{
  "hidden_size": 128,
  "positions": "rope",
  "lr_mult_down": 1.5,
  "max_grad_norm": 2.0,
  "max_seq_len": 256
}
Each number is 500 + 25 x the weight over the matrix's rms, rounded and kept within 0 to 999. Layers, rows and columns count from 0. Numbers have three digits each.

# layer 6 MLP down, 128x512, rms 0.0386, rows 0-99, columns 64-127
499463517523463492503505478493477482594496498522443502510486508468505493543508492471494506492551500495541552475486479516517541501485515510503501509531527450517514471469466495516490496487504502
518493512497514484518509496463491520522535502554457486509527497488557521523495487517538460562478503538501529532489513489468512476494498496480479508465550502538526533535499509523515536488501498
480549556467502530480481524539511473441445516514477446529511471499489497472474465558491467441510500485490475432521504494442491528497489479487534497504510471509523491465485511503479503502504496
487505522518505510488430456511507503486512490455541473505477478455455479498479481549503490493455496465486428507525499460501484501544528483497516468490478439485497524525466486483484505477495488
469510504477526527490522514465507488460438491503541534522542498516530523474463488512511552494490496522494404530522470482509506489493530501522483475506443496493470509466519493486526543483501526
497523520483452495499404540472486471432491499520557496558535476494472487535498498442494498509514482511489454492520469497490526499495496497500437530526503447450472466480531484451505473507492486
520491508515469495512442523501528463464455499481464532566488536530467505483500496512515518456450487429499516507522528545457533517509496517527484495519476507554481482510497497505498507462500512
480511527473501494488483483504485471489461493538497459532520505516505491576507494460538507582435504476491542492533520527534501517508499484499544481496519580471465504534473490526472536511503487
485491466486501477515522473482497479561510502539524494543526467513491505504506471515490534505456542496521506482500472452530501492511496474505451450540502514480483454524500504526529510474501480
514539437491484522474493471535493422533537504492522501515476526528473510465496485462544486487492519532501491500487536526555479517478492504529472512492466534475499496464530492486507530487506510
526532469508474512460465483490547518543519512526525532567513499477492495508497487502499495435548477486490503522479511507452521455484510512486480493519486519536523482492497484507484472488500486
512514521491520467489517474485531454534527503545519483512517460475524497448505488499511480473497488558512490537519482525482511505525488490516504545489489518477477499501496510496506495461499476
510476461493486493460526495544497516507473499498566497447488544504489499441494474487520493554499474483509522464498533502508491530474507534520507536485494479475450499463509495516458501492505488
499505522519479513503534551536509514453458502495527474492488508494526483458502521512472455479452524506529522524488505518486520509507502482511477492525493483514482527477459509494475487498497523
510508515498534512491543480503520487508510490465479469508485507544498520480482473437525538483479492536524489439510501505479529480503485483499517503522483524494543499509482496481490492508506495
465513540476502496466487517512511528471469500487532499508510501499508502499504517507468512511495479465493533517512481558485495489481495501504502513515497487486518541512489475504494504496499526
471525426468466504504511449484478514462528500522492539508501489484477520553519503517492489517504495496515558515520519527446517513537508506499500500531494481522504486497488481485499500500498527
522451523508496492509503521514481483506461507515440482490473523485487511534513529502484527496488490494506517534497542501534529480511495512504487491497498440520476468523531503503470541543493516
494496479481484489503521525512502488580538491521563491450503527513539510466460481481499501532480566520513513506503513527556491474479487513495527496497506488486473516486502513491520483562503515
527500491520517511500495460483511482441447498521461477467494539507540502486524519537471506530497478496496499502501509516499480479523484495497478494508515512522510494465461500508542464516493487
483492497499476497476484496511482505489477500474471498490495528473533492462505497516504493495428521490497473503507504505515499526510517493488578491432489513510437508507479494495499477506499493
526474534501486496479512462475496502491551501505505462558515505453476477531517522479463518495543478489497513546509526500516522519514507505499504491533503507510508478473490498490490478509499507
499469513501535495527446487506504528546467507520439494484505467470507518538520490488487502429504502465514504465541484505570503522495495493509478530460487479498514501512516490512428512503500491
493508536485540491493527498500518497511471497487482506470458444484520511537534490440533520497495526499526491473473482538460516511475524521507489502508499534498492495469533503483472498531496502
495515473493519501510475494483496486440559499495522508545476549475516486572496520488523517473465489468497506522513469495494498497504477511495493468521506527486493518477508484470490469508497492
494476520502526496501479460468499524479444508487480511412504526504456497497525470511511519435479511488489497468484540478532483537497503480494552508459524475512553487508530497562498483493492510
546542500505504494494511495481521476478493504558504561513511539472491535454559520511492504502464497458510503557511502499496487538494508487495441552468556414454518561536560499486503499518500489
494476477517518499487521505470495520549519501510530530543469489493496498485544509457454449481443477527508513482468519514503506514507509461495451485481480491505474502503490499471481511482491476
512488500469480499513501502507509503495516499526493485475490482484515476440497535496508536501492493490490510487488538530490504514468512498495458526473497538482493502496522490507457509516497497
526476489528493527511510511486513488494500501495494481473481485526521499496491464496488473440459474476499505526482488521440495501484517504510476510461519505555479522529524498510536485494498487
497481515526509520505485467511514527477542501495480482519507505521500500470488492486507454476477521496485485544495521496512493503506492511505491474537505501492479474508522493498510510517495505
499461462533488487501484469488480470458529504514524476524501505518498490491476509459494472545458494515513505507484478494528514480512509498484525486515485548469475490502473492490486487460508503
485471556514502511514542482520538500460445501485518504495492491550497514470474512516519483510517506532504500496511483493470514499464491462515523509525509492455469486496481505479508503499499495
485507485488528484536515502478490497539527519492497502497474500469484498502494453493464489523493488508475488507500492508522503503487494509501466521503500532519484535482526501483514469479500502
480497479517483512487528504478498492500433498520512512510505485517481501433461506551474503514524478499492439520518482455532483513497497480485518464524444499487539536516468499504497497549503490
506513463483519514511528486488502499570506496501472524475565499508515505564501518520538495557492536552493487472494483509490497502529496530522533496521515478478529493504520510495530514488499538
520511481517482500505497458470498513565492511515538485543486548481501467477504478462529527502516522514503451468502534473545515499513519481498543516496474536469502495462488481489480495481498505
482491507500548482477507518496491521530463500503469492503509500527467516509495510494494469527561529536501488536508435480501518498512520495517461488469476518552531503498506503501518508445500531
501533489517475502464477456517497514479515521534469507458462479489498466482500466469531526499468452464483554458493542550482472536507499478465545536538468444511510469499502486510547491496499489
484492546493458505478497500486504479494522504480507507552491511506501489530500466492477465483455480520511470506502477500506500517488484475508524536503479463512486554507446494500494506520498500
488483483473544502513546481500564515469562508497516476488495518473519533447464481478521518477557468470497520465513447530493534512492513484525510493482492549490493522459530504514477513496498509
506520549512490525531450512470496430467537487533506505497502534497524492459487476491466512520516488547497516477521470519517495485510511502498492489482511493467492477496455495491489491446496495
435475496494524495489485485531480527452459485451490495539518448481507516528485503485495530512502508507489528495509499478471516497499505492482459489515454456509483499477443498478491507515494481
496489456504543464539560508505501503440421499509481499494497494511456497497483508504512528526534554537516499495490474560546493487498484533505518476548521547515489480496509496502508507523500505
505535523493523506511417492492486526482506499530545487487484424496545475492528496504497486483525483494508483572483519500508496475478467482508527537483446515507497512484462503500470537504503499
472468506496552488503541482466518475427448503504520481467520521485534470487481526530478527517476551490528473560504468514502495507501502470511454466520551488481548534498488490501514503532505503
487482485504514508483524543471483503623472492454465495444502511499462485409466480533479470544540513534483486550489522474463491508464505504512490466462492525486493519533517499524475542488505470
517491504508514481526442528478485498468549494495503501439500537517543513486502499550530472472471517508516495549496509545472493508484528530504494503482516442537488511509517506519509519499502492
449509535500479529499476503488521509508454494482531454516489546509509499496500509498518483510513478535498486444511486487539500496484502498491482498535528511485505489515520515491507508515504475
528501496521524488488474456529505469497589507481501491497474524444503481477510486520545515513470516477471507543503508509514482497506503516497459488485468501527496490499507506507488499492491483
473486493491491486500462527439518498537501487487522468530506517501510535539509512506528547540542521490516523499513446541546505480494481494492442476496484506531473515488519504489481532536499505
514464490508473506465496468548503516488521506519495480574549540528489490536472500541501563445466492497491507407496457507511528503488512510508489460525513537513495466523490496499508461511504495
490496515506515520500498460521521517503519501494491484419468418507530499495505479510481504482466461493477483483493460487529532480508508488501497505506513436495496491484543512509481486453494481
514482540496503489473523453447513529513481495540479478478511539527504508531500484555518475502522488489520518474497463522450501508488513504508507516502475505478556510522501504505504494511502506
514507518512477506524513510519513453460515503522477511500478448529507477474498510475543476457483506485504532492508499496543512506523476479513523485516510477527475489477495487522462498513496502
484484502477517507509506496509497501545480501491504518451538521472540498547518516528479499488499512466503515464501497498466523511477508486476498512475488538489495483485499488468519457483504512
512485486499510505523493511485490516541507521519501508449541557482507499506524509495510517493532506485519534550493504530509508528495503534500500511470475537496475477515505505481493532484501500
500495556485556488462545515472524501463471493526534499497492497488482506509478498499498518510489461506502503465490492482464510472474490491502466487546499523427497504506470498460491454501498515
497471525511511504497493551515492522497499507497484500454493515473562503533486488478438534452430533478527508477511504482531508486496523492498469440559491447488492526523495500466516498541503504
514501485531512517502516528508511475486481511490526526529473515531518488504466519545467518500480446532490510471482522487527504501485487511492475465476498507459496500490510510482505467489498526
523488470488503494504524508487532479474549502516524508537517504476520474498543489489518489508500519499502460560481527489465476511474508497475502497498511525527481471488517510537517537489495493
479482515498549492531491513486454529541495501497534500497530477552509491512502483432558525480474525510509520484514517511534477561494506509503507536509483480453465519473489521493502551507500502
489515538466503497499484475517543497523491499515495498526513466532485502441480534495500462542544471494527492458489474498482498525495500514514457502501462501509529516502514486511501484532503519
486501449501470514474469493482509563476541508522466508519490505513527513512471514499491538500440523519485482483513483501514509503473503503494475482485468524518495521467524497463513510501497512
497495494518494496511498511476510442461515493492488514421480505469541458567472495521505516440492496485500498505495482503495474486491506497495471469527437511482452473472499502487474548462495507
480518492470476467494503474547508470483502482500518526483490489456557489518532488492459529501500514433489503529507507512514500499489514528480501479502491526520520511520486491513471503506503493
549475503471489518476507518434456475492497497502515513489505539477486487496516517536479530546518491485487464467506459524494512488483495467495522503496499519488472512471505497540536489501506488
503510506507513489491462516501496526473441492490511539550511569492490502485504479466508478500508486521494474513497526519451484509512502533488496510463477487510480519536500502545514477488500506
488496498529537470520486519454519524503528483521462488512491490512489512569525483509509499490481468515491511470478535474513524504525500492500551548455481485517542493528528518531529512493507541
511501529499481481524530465502481491540465499467447553500442483492488504533468504519498498493540490499501466496481488480519493510486515500493532500545434516478475496467510499472516497464499509
511490460477536503497498508503479502570494517533537514520486503503527495486514526508492483474512475523504508492496511536523521526473507530509517464480486493565495502450502504513516500516499492
521528496486515490485472521491503497487489500521529506486489480501480503542503508469518514470478531507501524548522510503508484494462486479488494534502519500534496492473507500487512455516498492
525523499505468493493472489481455487545585501538535509482456469477500516496482502501486515513506522453493500446485509479483491502490491506507503489539491441557463508491510483474542496482496510
516548495513525513498471499547475467467502502474557473472554512490525510496505500544510546476466495549499507534493460499511510534505495488491452540430553490504490488517506495513517447513499491
497488514514493539514448521495539529495440496525498552510534483484515505403492523454514525539492484483487493511493504474517521502531510471497458479465484546492502492507494515538492523495502525
509512520508472502483527491454516517445457504499504512497487509527502506459480495475511507515529515483513472447487482477502467506520492475502447454567466529543487502472540509489542524520496470
466476501488485505521567496534499508496477487458517508472511446556487477469517509486509528500470509495455522467495477496498499516544502508505521535467514503449506473510527499511475572485497485
484541486477481508467492478479525525528534499500527508480506501469501476460493507503522480470543517510478520562500531511479472488487492498513477465487519532496514518518511492498502480479502504
476498483493505489479502520540443494481507496519536524482498400491513497562488505464512510488504448509499471519483480498502491506503518522485488492521481485453526522486528505483484480502503489
473497503506475496500535502487534459481501498485485531573522561516517517518496541486511521512512499515482479493515511494467462522503510503488455516505497542552503511452493502484507497476498518
506516527499539478506434519472506503455429496517491534565513475492478508499469496534489482525459509509528529463493511535503495484527514490521464504492481541497480515486511510512519532505499503
484484474497503496480518517560514472543495498458529487490501525529518484461516505494512489456489515450510486456526486498413471508475469510490532472486525526472476531526500491477483446514497490
498482511483448520498458499481473511439511508490522498539489469481514503410478484494480505489464438438499518504503506471495529488527490490515496518484489505444537488537492505517530502463493492
496462478486495504480515522514503460492531510543496495520506488491496507528510490448469519505464496481488497501490516481525487501489493492499492512489516498481455475481481493497533454514501489
497518492501503527506483498544503489500500496522476520557513493534504529488519489509513467516529521520511502481506484530471479505466485506481499515524544486535535549494509496551517531478503503
486487533509502484517515496475495489558524497448509482493494565504468507571500516553483486465554511495481510501520505469532525486498505479490473470510478507531524464512493494476543500520501512
493517444492508501456487489522517449489522501513498491478491397487488512469467463475492534516510466503514545476497520545490489473463474493497478479519478520502497481479493502515464534502502508
487497494509536494500505502488509519426495501486504498477501534469501467493506503509519507472511485514505536518499542518471490489506503495513519490491512487507472515473515497520436495485499518
512497504503478496516527475561498514470487494512538524473464491549552485431506459512504549454519489516492512532525503547508504465455484507495547472492492539483476481511497496523428498505497496
528510482507491503491492490541509487447442490531485517506506470483449503421507487489484477490513482503506519501524459478502492489496507510487486503510538470494490505523522496462512441463495487
493510515505507497524537502498517497517462495516560495540503532466476544497491490489485511512487522483486436517473539468499490466468498503513459508503533475469484472484499497501498491464498481
491524410501462507545459543515493526449470497513474488533477550479453464510527509478513524452504499432497492473484493510507462533486498497494478541525487499544474515496502499492496506522500498
505512495488512500508524499481475536509532496509497500536488521545492505519521496514496544479510528543474471566477508489520480517484496480494543475534523522488488462529479496504498508497502492
480500486495499510502484474537507490481459492506533478506525528484492500522502493476499549524482536530519551488504518502520499535474508506479520523485506495449513507486486495525450507464499498
508488521474490511503477491485475466509413491446495487472534516501470528513536509522487525502505416514498524486494491516481516488525518484508497480498461545507512518545525504448513467480500496
505494540472496507483436513531489479568537501486513464397527473541508497523494493497490532465531484518502488548510489525526521510473516505503461471505544554420483520432488509456531508485500512
505490495519490500528519551480480494521528499496452496485480555504539530585497504495502503499496488466462529530514518516530492507493519500500503513474502527492506497516496500493468458516497473
492475502490496520490518555493536514488561488473486464490478479506513515551553474502475527517470507503516523523531484516509506534483505511531498489497510550478527495535463519497467520503504522
525486549492456487459582521492501512462534501496458530545486533551470531486515484527507469545492508491509495440487484514477522462497507475492480527460480478417459530520503499486528507462494509
498498511479509484471487505454499528522465491540533491477520437466494488515479494495503531548458522501496490509500497478507513524487505503504511499508498506514495501507488499491470521499496485